config = dict(
    num_attention_heads=2,
    head_dim=32,
    norm_place='pre',
    positions='learned',
    qk_norm=False,
    bias='all',
    extras=['capped logits'],
    init_std_down=0.0625,
    lr_head=0.00994,
    schedule='wsd',
    decay_fraction=0.787,
    decay_shape='linear',
    batch_tokens=8192,
    train_tokens=105500000,
)
Each number is 500 + 40 x the weight over its row's rms, rounded and kept within 0 to 999. Layers, rows and columns count from 0. Numbers have three digits each. The size before them is the row's rms in percent of the matrix's.

# layer 3 MLP down (transposed), 256x64, rms 0.0559, rows 97-203, columns 0-63
101:499522513420506463478516473533544404454444574558475455525519490487500492502485492513533538487456449513499498521562392444527490468467557544530514572518506463468490547500520499546548468545589497
105:496509489476489402557515463534487413464465528555544550532476460538520473530466544507467466511591498512454591489524465478498457526532466455474508525484461524489430506521558521412547548518476475
096:544466449490522473496506405507506456550501444551508496484400502519474476470503528549549523547564468502573539495417486530553485561465537470496473536493514436426477543518468562500553490501470539
114:441530562471479526437499464536545446529528509460505567488554565461522502563561491434504458499545532412479543451458441471554489463507450533515543487496456516490507534527531509485486494438410521
097:474483545545576464536483549488502439444516447481538464488533428476455488555482521494542561529486545467461526531534427511499520533514482508507511482588524454412487453493492510531463566496494398
101:474479463492544526513464559464493509518549507422469535496471476555451547461531518539515469488512546428462600503530464518558429461525529426540540518443464478462582452547501532480517474501461456
094:495492461500471505479530532498518528359520507452535529560499503510564529482463496459510548498463555481494539511441546511513427533449526543552499521506446591487556532474537522501512412436508492
100:595530492554520536482523592529520446491436539512425478497498470507500438492510617502484421492511539465521515487500461527498508448540460594491447560527474517519454471482479495523525531516495459
111:494512502509593464479470486421415446522527540491501567517481487520474515508445511494445491445450544575586523438549514497529527485537481565528510489512452553523445555444481499454513527503470554
096:556503464540418519467481495494469530547529480448440515478503519489526449548537575519480483491463487506576495519442565524482550463551514436446503445523535492506591482433424543534498530540529465
089:471498478557496484466474606518466518452436451474541535444461579487475460521494495483480484516499508526519519457534458495461528480468510502497514452456550579512517573507429527488610557531438496
083:520497499542449463505513587478497498464447512556524441507567454487496515430458597465511509454479481447453447522473431518535548540486505504576490526544501448420530528565512496502559510525534474
103:536568446456524497509538588494498445523434469479497487491523531508480487509476472489502540455530476438505497476569460524518435541512513542549426545453515521538549542484531529501481436607412507
112:565545523585502538488523485509469463464545467495515444469440463539483544503512461503463568490473462473490478483542550454518411522518555515522498400424556512540423458497536492501460553497534504
080:541571538491504453512440505496523485480529549497516506502534505520557411540531505519513453537517527532552501515473486487403483463490493498530404585421515514578443442548521511495567506510453479
090:477445536533547543507557484521470464540467525464523452502394516541567522467474460468542534468525402529501539505557536476428525465504429531442566479459480480532504528479530503477528558531522538
078:452574479503525473482466507519461471495543559527568511501559523473440504485505607510505483498525476533441502493558489432524396528458511485503485507462479468519561539514493495525450505612505565
097:480476494476505516577415531516478487477494520547510497513527445536522515507528521461430504467421457523420525487508518457538563565513445500594520521484468556416562575475531487501528545469483503
093:519518580523510543548520442524515477467575493456502579503518528447487475463463507463455468453463540491592546470537487475484424476528538447560531483532575476556546475479494470506509504447470430
091:547443449515499480462484394496441457533483484480558460496588421528513508492495507567496461485463522490446524489463509521525502569502547601517469457531500492488498479501522511510528519477548390
098:565441468545466514472466509499513502379578507554588462422508515469499494488518452492540508486528477479481545440515557513453504562548472486574457532471556537508497474438460496476536487519507496
097:452480488512466516543617506495471507522502534437455483473483455510566554504485511500558505491504592558440458566373479511465519536461474522489501545549495515478451522555496488485479494495445513
089:444443441525369481507485505510507459543461528465476434439561445533494494475576507497495535549516463562507497514487548477460481530497479576483547548543473474555488414520519510518505471466489479
099:499473491494503532529397490483528507431534552554499480530545551564470466461512486512461428471469449414510628490457527499498551448466502439554495518548471488502489498494528548511537533522471516
101:564455540494445518471551526486471433504509533531476388527441479470544428500481481486522478496468428539503546462498457557547465507501570459493545533488475422541546527503526488515543480579527517
087:466584538459607566477516534477422443460444500545514533530535496481444505466480512512466446508483494451477497501456513481483503484512521560440515457553508528515482603464558461460513505566510482
114:486532540484494492569483468565537525482516531478539532550519548557524474519550500524463430529442463485547575490537517508495465444465438484487536535639462482457487463523466443505470453544504465
097:489506391521523522498480454530495488514471514520505495509514554401570522467505493450512501507519498447482497542532466478483591432509533468453469533486498528475467622446591458466515517507461496
111:479489491543530536493502408482522497422522498437504502485443531503492502538550565513565500534468508437461584583485519516509593510436518503452517473490389523508497490453449495520509457496493465
084:549502446533471506518511564538538536451573509605531548486486505501513490459492470512432490437493528521475507512507487493486569531481499500551462526413413483491510504533408490484556574560495531
111:447495488484519448512475387468525472415525568498535489530498457482486489526506480426512538515560466546528506590490494427442466445545553515477534464532519520541470551496488501500408511500537472
103:478496469551552592514507485454446398525435525498471478509517506528506543528460445534473504432486485553593524481459487488554468419486475549416495500513489480541452482509526547505503524511438538
106:464500499482471545561491554498541492570470534493495559477463505565521515543561422499483571532434519546548437433491545463472491508513508582447438436488543473508473488501515498477577546514488539
090:473529529555536544489400541408509569470528504526454434473546493503526470552458479474540476506419530492488511456518584591468506497450489446505487485557518479496501435456535523516493508554495500
111:521513571536556493451438471531485489481473513451523512484460527508558480473476449471499455538534520493487452513545443489493461518505440487520503565542493557551425526490588434528536453555452594
085:461462564487432380438522530507527466506481559543534520541423523517520495520526383544476545486545463489532422548527504540475463547491501465532505542504465513510532536503540472519503469499540518
101:472470500462488464532478428508498431472577488514437505586461517511509513471524579439495462443572525429460480503544467496520522527509510477565509477478519513492589562553516460562467544516542497
086:551436498537500590503530483538522461422451523502548512491450516498512491489404470489530522503519529486498477486554468424408461508525458489492536593450542551593486537501509534492524504528507464
096:629520515559449526475592513529523486458469518519502527483476549519522483507551454472466504519415412447467503525442494465479540481517518519454496554504514530436472570492511478538463485539444513
088:471501480505479463526518535498484511511521490523505474563430577593487481515529529476499419520502500534556493517478506528562480522506465491473615514501493483517496516551468495400522500450463372
099:548484461472471475523571519555585462495484559491544464483546471453504518506515545495519430453536504435594534493431545534499476509500475499500441519589507448436535485506485527548425465507504474
112:522464501553507522492460598472515568501476570520537461501515525568531532502483474499459518500448584483576485537423558557510479480431503533463482495558461483453478485485515477477403462460530496
099:457465497486492481512514532504471474510479583518487495492478413515529527539474455555471482511545461564508506496451490463479523519498526536547604470562550526427558461441511444518393558483518527
082:506485525478526523516469526486503526424489515492483574514575495479526461525523492434476452512535520513458533549580429440535566465514464514522524503467424532466478561540488523388499518481416475
084:505483490533540472459443494434483499500481588467555426448547496480482442504480447505527466479475541557567516460511471514421532487497592433479524524540580454519469458500476484486508508567529456
112:507521448546465531501554542492475536420563545541499465480441521504541501465531564465498513410488481447432519549509428566552406487568466507511483527497491466488516476445495489541483562518477487
112:483534425520496513453516432487512542558452553575525493533448543493530468519481533421534427502587459475540523558521512426479528436525488445521473544492540542500537500501442489469526464449475522
102:547501475542505543494516453439466519485489447483505531505518457518493390514515518474508542428573450453472503503531476553423449540515417510533504513417477563511545523521501524480504491447582458
094:502512483502490444525474530516550459491425487433527438501448444533476525443531441441497509450594557456487521436483532501491500501536473477508577479466511467520541535533534539496479440458490603
101:520551499522509472470508479492493485380611532449505504543405426505522458491512536469486471519509498516453517541462549515506561446482490500507440498541497450535500477471456466543564508545422503
103:437501488579521558514489494436480488531514537566516439454447486506529450493442434527405492514495495523552546492498463466584473506489512568509485488452439601511495527488495493492505554532450532
099:493455539492496540505426529518532451471526484499524488573495455470524538563512545467536505468456491526439532542540498570449548480413441505490577564526502451408465517468532437486532501479539498
099:513538518520495454481471452539561502454484453470513579414537519490501447514428485480515482477582507505525527516516426565515430475488521464463491483487487501595503565515583545524557527489484551
099:496493505478413516522497496521515502595492539475480499468533471517505472551505518425503495525528489525510492507428581525479545564477470459496488525400509440617491489521461545504539547491576547
095:500486467497521513474537570462528453465451562569523428559499449486496461515489498536563496461481459488462420412503549479543434490448493507566542481544461503434452509479540447453497524537485519
082:451547509492460456518517481524465505450497546571516501503549431519540446467495543477514546457493482497443423464513552503482437534467527478577443506520457528472575522545504464520540535589574467
084:528512536486435544480528607528511547535551486528409518462532467478504447461529527565509495509515464526488479469510516492488473526484486570476474498499450435513522507514460450515577454421490607
091:580551549457474478490507470536446492520475422526454557485523505471505481457493584454529503474504559509519500522434496499434534543527520420519598534531467496524542498493450409538459482532485512
086:473497502459476535529457547498532535484474360476442554566478551390502504547542528500484452465490550452504511470490483543460486448552491503544512525493571504495526487493486481440507466514570466
103:497527534503508536493463435543490391525516555567553447431559502472529525545547491476470533480496502465433489429549538444501499540476458478549468518495498532485467571511540440458533495525439548
091:514518450580523543432442453462477532466452520506588517499482502523486453562527460474435498509534555510543506530535508528457477469487492572508428455532522483491372529467486533503519465522453492
086:502463513532532481546548593507513564546564474610510524508491495513517465559493464501437449502563470475501512456560437482485542463487490525445524489521519503501500581404491509492431464503467530
077:525534460596516516502462495566509396473502497443506543526429475552495496510503496455441514517432502440543504469501380498460513539529442510504550562512548496488470485513544552503494521459508463
102:496541524489469515531511454503494488559572581477505529537462505489434482464450503589428551537519443561561420525504458481542528493467501537483457482515481499483590443548471559483510515550481492
104:504476535485541513460489448523483453469489469512546494510498469503547455541519487481619414506510457516471551453570524487503496496448476484498496591420441506505451542490520568533570485574524482
120:509485492470458491542485586571469518489464467480525524482532447515501405518497511493418536526505520485554548396480520515509474564505488497499590593520485458491518437522545508449451484460526479
093:506545509481593479437546498447523423521467536494435446506500482448395502525464510584511521483454582494559521488457498502502514503515479492500477478504407492580474557451500515488530504493463521
099:509543457481529560427520481453524446457549580557472468513578553531578447545503507477537488486499539540426486514530501523522455438491483521488497501519563464492499477413446425476519496532527516
094:518496486528466466540487563501567512455483517537477434496450547497484497493563489447468581588404556529483445500477497412468496502460496465461473491554549493472531489540491469543534480521565557
108:500518506514550483509531489542541408539447474485449539481571490459488475526499517503476474481561530536478472449505474514585460506495453547443555462539468530403490558519529491553588554461489459
105:540491495473517509532540552522521464536498470473406525482520474492414495508524532559450428557440540425416429444541519534493495503530506541495501499577482518555465498522495550562512553523462490
082:521532461542493487572544532412520524382530473516503550544548509492559481514506505408514463510513574502456549555462467488560509490495485589502479532525520466485493492501505477508429476488565463
098:453447411513534529545536510478510540520547440533511507558498533485502476425500522530517539509515491494563500521574498507568474484467548512456458446417399467528501543476433552485456474450489513
097:534448484484484546570569444498536535513445548541461506467562475489495547540466478505486439466465494510454494580447512524485489541459531485395485595467474514412479503532465507512480543489474463
084:547461503456524488444516454399487520511559532473498483487534470459521585503523503523435545513488512495549449524486506507590503494573543457483461425570406455519506440459485510486457483490487504
105:489472531487581496508513462557535422510465572558451486497458454466520481453515505448454516534474438493465552533544475495478506494488526470604500456477520558407473520573512446520489508457541533
108:541509516535484510477500517483515495519512541500546489454473495484503448490539521508504544527526504511533468530492609433552466481524568492491396429404583552552437546492546466498502442536505530
092:491452458461497455500414561521545420512435447545473533472557496489496515581446542504523453501477486557483469497505434520504461494502560562468474546520546468422476493506445452492450539520546497
114:468483475486528547516520512542502419529525454497512503582440543550486563483522586518521445475463514403536548439548468500518514463562531418544505515520535491452505491464451436496465474519469481
118:541505483528501527560475608531445532516495546508505460516482490526494433520485493500443475473401487509516486476496524507482486493414516544456469501562453415567481502518499522571398502465535536
094:537450467559529506438538530512594494466423528471487539462446539436556452524502478528427474500476421477493488461514556507514460472500443553524536548456505508435483486450575524541477500485523477
124:488426511461452462556511505509589525483514545575478527507470547520499509464561400463430490486488495477500528526502490525530412502479551404519536495475517506529518564488525458487529427489490561
088:424522492522533506482516533506439452461494580440505548528574433540489426493543549530444529548484528529513463496502436454472443545566462522521465538552515470538507557515517508558520472528437500
101:531525512515517544498454486435545515497553485507511450482474532483530545479518534527534550429483500502490524475417441527554581575466528452480480478465495410518547474493423436462557566479459489
096:517492448445413508535497487501465432498415588520460501517507502511530505570527398509522515490475495492581511511465491528475478493523547512484591532545559515484469436540555509491442524487460464
106:403504479506578508563484496544432508519547486492501517460465520521469474489489475568474442524556483516529548549526482521465528622411505534552510558471510484471499536491408529497502492475487481
091:480401509491533426559499555498565546515490559555515474545469558496554495497445504404495540438523457512448499506491489448487516493501539540571574491502450530484550497521487561524452497487534467
102:531546509582527546454495468464460525466488535534533483579405424468464513505529503465529533502470504470436458504502558566460460497480485497545440500544481507422476453460477486539560512473529574
140:495523545432573486541458461549470426489506545484490475520573441494508515499480478488445403476498494504529509515596516495433504461454531525542497466514509494522548522565511418552451559515467463
090:541543516545473490484475437464512472539530455530481451495431528483455513529595502540456533469515512553580425506512463557546436476490568473460535470410504515550447491513512467559543476499502488
119:568522426498459508457453507428495457571546473474496489534471530536480520573493513495508569495482510484510501456474551609536540548534466467459548514544521519457476510438487488531468561470414527
098:454465547489476475502530559508604477537459517512479519436564533487503484509494534472564543468466483540426513460533475458516563465481452431465489524462474457501556510496555438497512439471586543
096:516521523444518518468569534452529422549542466492503459468509492459446596519525483459534527472515509488468415472457518513496588538545498472515528492523511431464546502482450431547511469590524509
093:531496490448510531503507454495433457387500467547456496602476587545544475454493517482506535478585466500475500528472513508517483485501464474463461385537504487500509551455525532502472472551502459
100:512531506536475601608528505560491520493503483523538516475502438524401511559498428489539534530537559480585479469449517522504522449512500484487435441539482489513480467443530474508449496521548495
086:477470517482486477377438522523584461500516508494419506511476533451507533496539485446450471476521498530554528515522493493496484530527574452508524504483527567508505591492591543520515536568460544
091:482450501457498447527523498525508462532491529515496448443556440489549491545523524447439464561558407606485487493575502506460488456503535493456534522561481447512496507473503498557476453430550486
091:527520455425473443504511444506453474467550507456486449544487465523485544536443524562449462484504566514529549526552436504428531508512431537498521569530488465474520455537452491591485531481517441
086:534457511540423460553458485482559523572497520435514613486528521556531536526567465541480523451486519541495484517495531526416473558533503544557454424546514483496524488504519467467452474511520470
097:533477557493466508481471502534524464551518492415532541541443518542459511525498465542495502513506593558503535488615483481464514440508503488494443468520479535477447497521420520453457566513409514
097:522528483495509485517483523495529417593535494481491549472539494469516511485561464478432480537498389516533550466599548526501473398553489521458523520485482521496488467457563479421507499519478487
109:549503505536471530496499526468518509470534525486535477440470520506505523489520430489512532540489570558554431467508500486519502471480494496450430458571538445564522419466511499517448435475631538
084:483449511554475449483526523442463498509446495519399510453486481486432506490530528520517573444561505487538508516480522549457571523521546510425526545516621499480447432501521482536497500487508453
097:507474528514467482443528490489481522471443483470503413446438501504513607437503550458592536457484507488532464558490509577447523519400459491493513483542518469486489462505447480469548512491504558
090:533507500527471500473458454476488588493540501473492540549479541537468491480418440533508560448585525546519451513491556529448515600491444485492510485529496523604501539478506527456499452449541487
102:501540628492502530535464498485461549399519430486488496446556504421494487504522476480557494475521462522409445501483489546526477495497474477458476521469472568483488562469443532533529465501495449
082:538554589542536480491529535514486563494539445500469505514507509535525489431505547459398522436473520521515460462508465533490475527566520472464500532529563424516527531556480536560456566559466497
# layer 3 MLP up, 256x64, rms 0.285, rows 98-204, columns 0-63
101:597510516504543554520455491524482611502489509504424531431458561437502487460443460427498524497500554492521443501465491549528545488518462545500419480524490513570505481510507491528443498519553476
094:500481494465596537495507488494458511533482520503440459493421569525494451422511519497552527481562480544504596528508434584519559463540505499506457514445487440570529454496490506490487500437525520
111:439456549495541458465391467477526542511523529529502489450430541446547515477543567408541490452548498483489540482484528570518503545481519529498524447526470526553471466447501502452509565445494489
095:453503500518479496522460490496476464485505545549547527616455493541498549583523494495474505474512496482481527480555526492550495520428455486497488476486528430508480486518498527448481557419351496
115:455523503453532514534454535476452470504446560546494515490527528494526470512484572456454501483428512523449606509494515481482558482518554601506490547469521508425453494472504431438473554475551507
110:542473537471490508462468483458579493579482455515494479474537485471393491553494507509557470538542497549517409422539494443520522420554490485493487470506525513510501481574463546478445506523455549
094:519497532559531535467502512425414407445482557492500443525439504547580543586523456557569528525489486493524488496434487470503483570454507472491503507519507529503495469459476507485424528484491544
093:441522538574503525535519531593519573466487566471496519463441496443509486495513534570503477458482444457483509476500525557463496456517559478418487527535468523488478432526506477522550564548503423
102:490451489486543529536445500470476534490513506509549503517426507486558465438490453579463523536643496538470505551495477494579465587449507489465447500536471459520477475485487560457485505476480527
101:478477528506473522551497524564528475526481537571422516537467487401493514578503556489478500500505479530512498565512456511467441556421523453474537534492437566475591502473534441471484490544509475
090:520476507508495521508577439512462477511468535474437457569511519506502586468496474533484499555445522461441500498493567479526407504595453477507424525517537562459517430558519479512509546489525526
088:527455514523493592476414469497533525488486538524531452447498483560554479476454506526462485561441522592479459525533536466556505533547551493470536491450503531462443506474509454499461534493606493
097:554520479479467489501508453460453424494540511474494454530488540507499511520532447507506466468466455496484480486507523537478519416550514477478456525463467433555538609583499551521575548597506485
091:503496539482486484533529517534486452549540570518518463525456508535550466498521498486478459514494512478379509472433536502480412502469454433502526621507432562449525476541509487512456506475538531
101:427574550455445483486542498542451461550524521511491502496396455485456447443489476452533571457539459499511535473508532589508458466496472513501490552548422471520540506519557493524476478543530492
092:525478478442586500524529470439537527491451563487516550466541454492512454473454426568590432531546480492505491500464522493526510520494519529467533491610455547499508455475487506528458468558506445
095:549438480534557541579456451506551448469465537510497446480527499516449429526482470509495467510522491539515505498493433471518436541499542451384538587547501522477532508502482483521458503582517511
091:499432487462480472564522497485475443458535513494522555468511510471481571471495518490566504437477523428499570492538602510494415507508570466552519481589510457453521484457473483536519542465519457
097:488519598483524519451558494459430441499530475480503558540495574478469535422491457460535508465539503506467498548498496480550546406454524448444491526480507516554537559519478532469474480540423500
103:500474511559515454479516515492495536494569484527453472533454599516542503508470534395508423533526476482502478467491503565504474523604479402510567451484504477473532518475484445495537524441508530
095:428507493487496523485572494442490505471454482404501493528491450606530551533523503478520557458530545560464521571523540483529484525442425505563449529483443522511471543490445515506453450484490516
092:481553542512487618405517456562452528449548452550432457563494462481476506420509512478490489493481521544432467485489519507503500489477570470544529465484547480516550547548487494545477510538532480
102:448515543425391459499491464491534479506524598488504495466544510503436553483477409446502537514530460476530534550473511494536488518533554571483471513528480450482468500466529520504528486501606532
093:440553543432560508541511553514543415474529491499542527496529463428511556546564509530447562513478499474438497529508565485489445468459503432501525494514500529451474498443433561488479507438490538
086:539513507506552580453463519539509472503457502487533566569473440557573492497418492539505468481524452505482497530524524465445538483555515535448454583516512525493503482527517483422508410469498430
123:480528465518527552489505534467504530519518446564468558477485561479452549509411443474486587520500527518458455555536505464510483535502559533496448440444513519520490457490574493502474480407443559
099:532506466570509465543514462576486533537475532424500515482457538530598527509449455426497488459455524506510495510503521484514500406572508549478438518489483462538560586473568534508466509487495514
115:495476614514516488484496485540512564525510538510494520570491486500573448441466487407493444481565479543502511485508529524531536417539496524521497387480504455548499567487531435490513503508519472
089:512579554551476494513511530542422512575524522454534486488489460480343500471541542434489517499473531506467476508511478480522508523512482520500513558520447570533491511520478423433531481534461496
099:491505437558492556542493514594530493498492553471556447502480463469423564585499578593421531488487534453446506519461470540502518477493503421438493496487506500483538488457528484496503520474496498
111:536534515425521454434547497464511505538567533467474494456510457458475550542501486503464530443472463539502455458469557513534579548527420528580481475493434492536530512508433499516547462465539558
122:474367471505515543479462558554540440538506551541530529482470501480472455512483482445516523485539475444466438486470597531498546531516454486552471506503513548442586502546529505449495489493508531
095:434517494495510411540520521512548496539509574440484489491482477428464496466511466440535548519506532507485462543493451506486538418495500532437529487521512529524507417577612493516505509580527495
098:492575510483523484551487509441438507480545475485429494456385498465461575492472501534518543504463479520563572524510514536537542493516558546503505443498484440500474433453517513481568576468495508
089:502542509433481534451528526454582509454531478505504558516542494504475507523415611498517525480502531464430567534504414552543461469531480456488451529456508520433514474503510487532479478558527449
105:526497526468503573542559518513579507443483501463523493472490452510474542462506531592438514545442447452504555504511483494587460534428480422485508520458541516512531463455487494461554535522429488
095:468467477496459513465475489487600468523534485467491515504485454473480616506503508584520539460425507442542456496437548505430523531522493415540501524568530539521530497486464527471526465452479546
104:469534515399501473517468508492522426572509457488511550493504388482494511501509566568537444504494438561516498501469503547510483517465535418502533469468494485497566530536465507561511408504483514
087:486454501482432438559512516561509463525490523528511626520410475471493423535511456489493489479471467576553509567531512512502578497527459482515536508458490532435493533552503539490471489474538455
101:473566533514526580496491459522434474466483470480566501492481421549525524464500450508444529514474498562458431501526462510535538515477547482520543438414548573546440467536541510471560471500493526
122:535563454524468553453519535491544552487492497435471503441532580486457549535533517479521476483469575524572480482477486505504529418527457443458500521475536522493536452452474464527374501491525488
099:508445484512496539507525544511549559524454481548502485466419470532506467562468499508515552472567542507479521543386473465569450541496602520477520492529419517461502501485485453493453485549499452
084:527492470498490523506543556560495451514516526485488457574530422526475522427501488520488437491527504487537514504498541529500454478479541479516478530582411504488637536510469414551486465545494478
084:448460519495491545482518507456437459438539484533476536414418515487509476475492518489496484473521527464495419591516477570549517485548478483515512503485487551532487518464428476459553483597552561
118:510490507481476575436510471468554515536478520499549559512537459439475567476518480605501471486435437494462470544479509531484576548439536538463503458435555494556549444505521489471524467518533475
104:570504463515557517514503503536496517580470479447463557565492521530487596560530503529467471480481469535454510505386533532515418463519555521450476479489508404542539540479483504488499510487480533
103:499469450465527564526488527415610486465504461503479595441524527528499550462539567500439455475471468499487502441479537472524472541506501463518514505485583536516526526445420517458488511475460475
104:559572569467488484522449506492441432534424536504541527521528519560465496501439478479444451499544549469459466516577478550432470479505527478460478572528495497487573487468494538470474454499486565
102:432548457494458499499463557459444511495534470520514480409501478483521559473451525520574551490448559561500507480506453564573513600483549509471478493458502525445525485536460526520481547444535480
096:522436529513457516445489482452467477532582416445475426540470532561513543443525503455458467500553508536561522477493515501547545472484481524549464482512541472536545430565478558509473507495549561
091:524459495533448475476536482540479526493565494452492502522459488487469505554427510541480476481462524545561522489573559411528462574456536448505447549437450516535471551468487545451520510419510537
094:511486547494527511550513490521525501479481490401490555449489481444474557543426430458482519486470517485537485584423432556485488526463528541541542509540510447544554420505487513573492499549514494
093:502431476445477502434448504529513527481487601487443426504445509548473534429512494495466498487564436513513515523455546536570525447501510428529499527566547482560434527480472552505515510529506520
092:508507467490581529552540540481532443519539498509484454488449536531520542530491527534501549535392576488541438481450464462508431524448500441500547463542499523506461449511504551461429563485510463
083:480503436441523486525443510597516556487542537563507529566517527452482488564435510498533487508473524490519488444522456534522540491449504453482425530520456604510462457575494468466485535526494460
089:526517529502471578548502516504499553466589538465504481544509529408499504490567463429531489479500460462566481493491524541535509505561465482502526503610473435492479448507511429516489427462474542
083:450492445533487520529501506471494496485419574546472467554549484503497492544461426432527480478552433467480469443549503406581523453545519524497450534549547509509530501430500513488511473559530520
078:489533468505559545543444584512515581451449406442461532497521471522520520510442541542479464484436478459482537505530521508554464588459471517545533545525468505467500510558444500467545477465531491
103:481476535525563563520449481406493516516522538461458498546489581479482508505469529523397484538541458474473576481543470517480525494531532404540470514542418558518539502506486491465513541543460487
089:527507465446537488483455563533574443491508451568525529501508509476495478396509580503451511519462476543500500467461502458538510497479510465509539555504524510568533464517457436560459509409579517
094:554518519473506541558508552512502540475477493476494553564472424481527497477521556498512503576522428537484524541519492503529454413564536453469501459486417519434554504568507497469556503470437450
084:537490516528474470485547486548511494557539453449565524445476554453522550515455492507447518554454536461515527464459527575469457512524508383479514532472504476479624548488480497500542511459470508
097:530475503483556535488387483463496534504490453607504511442462497501489519530489468483513568522549498486447494523437532511505518531499521523490563454522544437454441521523441534480465584441567512
111:482532423459483534511563462483514468553475565497521462443583504424456505508432464482463542489553533514510476548461446445482528537518546502491516506505555573546511432480528493551424550480516487
099:514520517487492533483471470478538561559598485492457476508431491433477590511505468488524484525484538482411461518512518564538500475456527511479449477470548517536439491451474527619528529482451477
094:433441472450402546524487498518458495504445540483518513492574461523539570501533469462545443522449462509445473604529518533517532472503526517507552513506522447442524478471519566544455444510484502
106:553440557530466525516527504508489503530463466540522493453503535470491450496402466483507488560554432555519437551518531412461505535539551533559480404502540490503436527529529514476449514529510471
109:440535516542506557472525448418481477449469491473480525573406510526470481525449528457526526522516458543576522528561557522540470543482502459484440562491520486498463529450483489461499477536451585
110:495497519459517527540554521443517541513542452496507605500515463531503528470439522461472472508509508547483503548547489524603499534459524556423506456494436525478491477418423512490535498476535414
107:503590537492478523521511466411382523504497492540616519513494491519456485527527405493505528486528513553528519540490529439575480514474470445449491481457468462519470509480466528521526469532535476
098:469493484496484431469516472530530486557496442538446482540486503555509468445511499498511510514539490461449606486522615449528517496480467446524483518496488456583516562440455495478597490483490544
102:561448470447506480541491484545570484539559509507493448478531524474538568499496602424475497517469474510470463529497440536507517498471545538541512442441575518477517399512494505449478500469570497
098:518408443573520518535499562472454505490499586503544512461468502557547500503467513452512451481556514563515495509524559534572501498486542558510459420457486451537467511511510494515470503482531394
091:546543543495489509558525447516560477510482550518444486485521439483491507447525509495428459502465501483480510511465448438477502400589489519565517516601536528504506507499462525541572450518487575
101:523449544463494562486495554526500540508484475439522513452499443543443533438496489486470501495540546519444492456571521434547500490447499422536429546472526537477567450523539562510499534527413493
093:568490486489514469563532475501495553479524483407412520546468462528497490491467555461529520427500451499493555596498494464440498533519536522480470491472537397511504454556545449494536535537501471
099:451528514492498508532468448438510502494519564467549437561500500439558526410482480485496511483432496501484507471494618495562449474535509519499488459514514531464574483523575556510555480470436526
110:439535505407501463521469499433519485502496544455427528490509442471544524441544510497564509502523489556465530480492559570512450449468569484511509390517533482525537553491530544570513499531506484
119:432483465436561476513478530514529410550505496517580572487498486476516455499496517511500422509526453530483541514454515558512488615548550475516487492496483511423528559527521471531502481533425466
093:481492498520518514506527490495542463504474496562464537456545563454434494552433547528543487498564440490460565534425479457480451544539527439491606459566474454488448554470518494485504510475459502
112:447485558478439462571506491500458534462434511518463464516461519613500454528527472476471501493435473464547524489528526516478513529487489425529570490525475440524450547484501530432550499577563519
099:528546472564431561520429437445536478529478439501519530461463520559455521459460442530535542536462459499448493389584568548504545508490477454528520506475532521525525520500497479497531500506476517
109:453469442511435518530552514476466498481473513506479508532469518553443446626560438521475417552511527553538480494563507495497447496536544462460560493498470561494526496469486522587478487525515478
094:519471484522532595508467524450505495451515445441542507444459557525508462471488532438479411485459568454544465564427484536543477533544515517490462551457527479540448523546491469523486530527445540
100:498476524521495558452489488443481511573538517497475536480451538520499543543557574537524484542521486457484484517482534485486492404604498468442471409494555483538542421492568451514481498540517507
095:434541471548482434552494512546531500528540542544508455486441544501539449479484560460492450385516577529547515486458453576474481498508554450509501523507446510572510529537486510548489498470453502
113:473536544482504477531508530470502501524552458465574489441550603467489523508555510500428510517427503517530442480414452520506484494578566485452461465531498518508486547514485440530482536569477564
120:463539441447458515476548501504517517500490564493418463444568502540535563456532519546535535473457514523500568509402537494493535446529497461459491482527478419510562538503455471499485561452547529
088:483515498406539507499513474469503577486479516464433470536530475487529499509432498485560501523524513551437619508480507557510474516530424497545460545455449480472554510483443537438504559487513445
111:529473436401495536528509474435547478481559470512511475524517523501425544477484474498588546480523528586420443515490429533533542482518451504432467507568498478496524478507493492496558448539481508
115:575514476431520532534434439518522501543481516521527502528543496465509507486504444537510422551621484513459525527466473549490490434517539518459478472556555542485445477550469483522469527556458437
099:442544544471512484547459519473477517497482518524506577477469446487513461538408567589483540492418461487497546489536464461504496522459526549582502474502543532571480560493498507444511461488433537
092:502440507491536439504475497490455526511473458527458523552455557558527442482512449389550488486525494514540464576497492522484587499536419510552484437551506495524437461538517493524483536559542486
096:531490523453596449511498507556500486580496516515469468475435552537456475469436504495518482446549496385490570567467539560487485493498507525529429503536422491537555527479505479512501492519458509
090:537450536534416431476488548502465473494498448523479535510431511583449555538536494516460508442456495536524469502475501509499457535462512479579538500525484460599566528474470500501510510563450570
094:472458491469479534469442529530500566494472533532486542507421496459459438538502431499536486489470499493483430473526484545567523549455531532534488506511537510529495502526466505659489439473560487
097:508525423533548489443518476503457422541495504449484492442537485523536575543469487495460526478555501521487464559494496504396518578539506497500455536573495495466520404550475525510475542500474562
085:509501516454498556462448512608518551458449515529436479446517553476529534539499452503536455471458483441519580534556479513511483541487503496562519523499471530508511550394491414516524495506554480
094:521536520482632513478482541532411525456450520454511512422506503492478474517508475479514447498511466476522522511547494516462471531446501440521598558586474503472482501450499443552517523533551523
111:479458548525538554509472552522479541474427518507501540447536492496528384533444511589580470477500500536449486549508442442482530526456562476529507444517481461509486542487441476570478515503490522
107:459474529511557470514508482495540476503504464505500508535458447542562464481416537450539490480532452465421552544531485559466521521512589526591532435449485509475499555522525564482545548482462454
085:502517513576505525476518500488460520456503507492526504487521517532424472430549513480517557425539448436442506475518490466512488608541514467445479530559573513427541518567538476486439470516449523
102:513452577530498547510494472494449468518454549519473525490500511583423534519424458450537533450528403481470487480576518483540498437532545534500438530513546514480532481509483454497449458557449512
093:511517519404571482427535480543507480499458457496530464481552483492474511557504467469572522452509473430499552476521478468567513430545496461569514452449534559495505543454477489556549538529531448
098:528507443435582547503474565509538553544547574544423526467516495529496485486460513479489430536543489498574480502551469467519456468519526453482432459482512470483532493575530476465473566539461462
087:479492520516437491522524515497543467560512433501496539460487526420448514502459566483545519417461512507452546433546496583490544493502485506495451496427498540526513426510600482531468492472569483
093:451508505444503543503491435553490488515567550433495533537438480498511447485510438479520489525582486543525410496519571539520494558566435448499565479574453500477510491494502489472522534529449455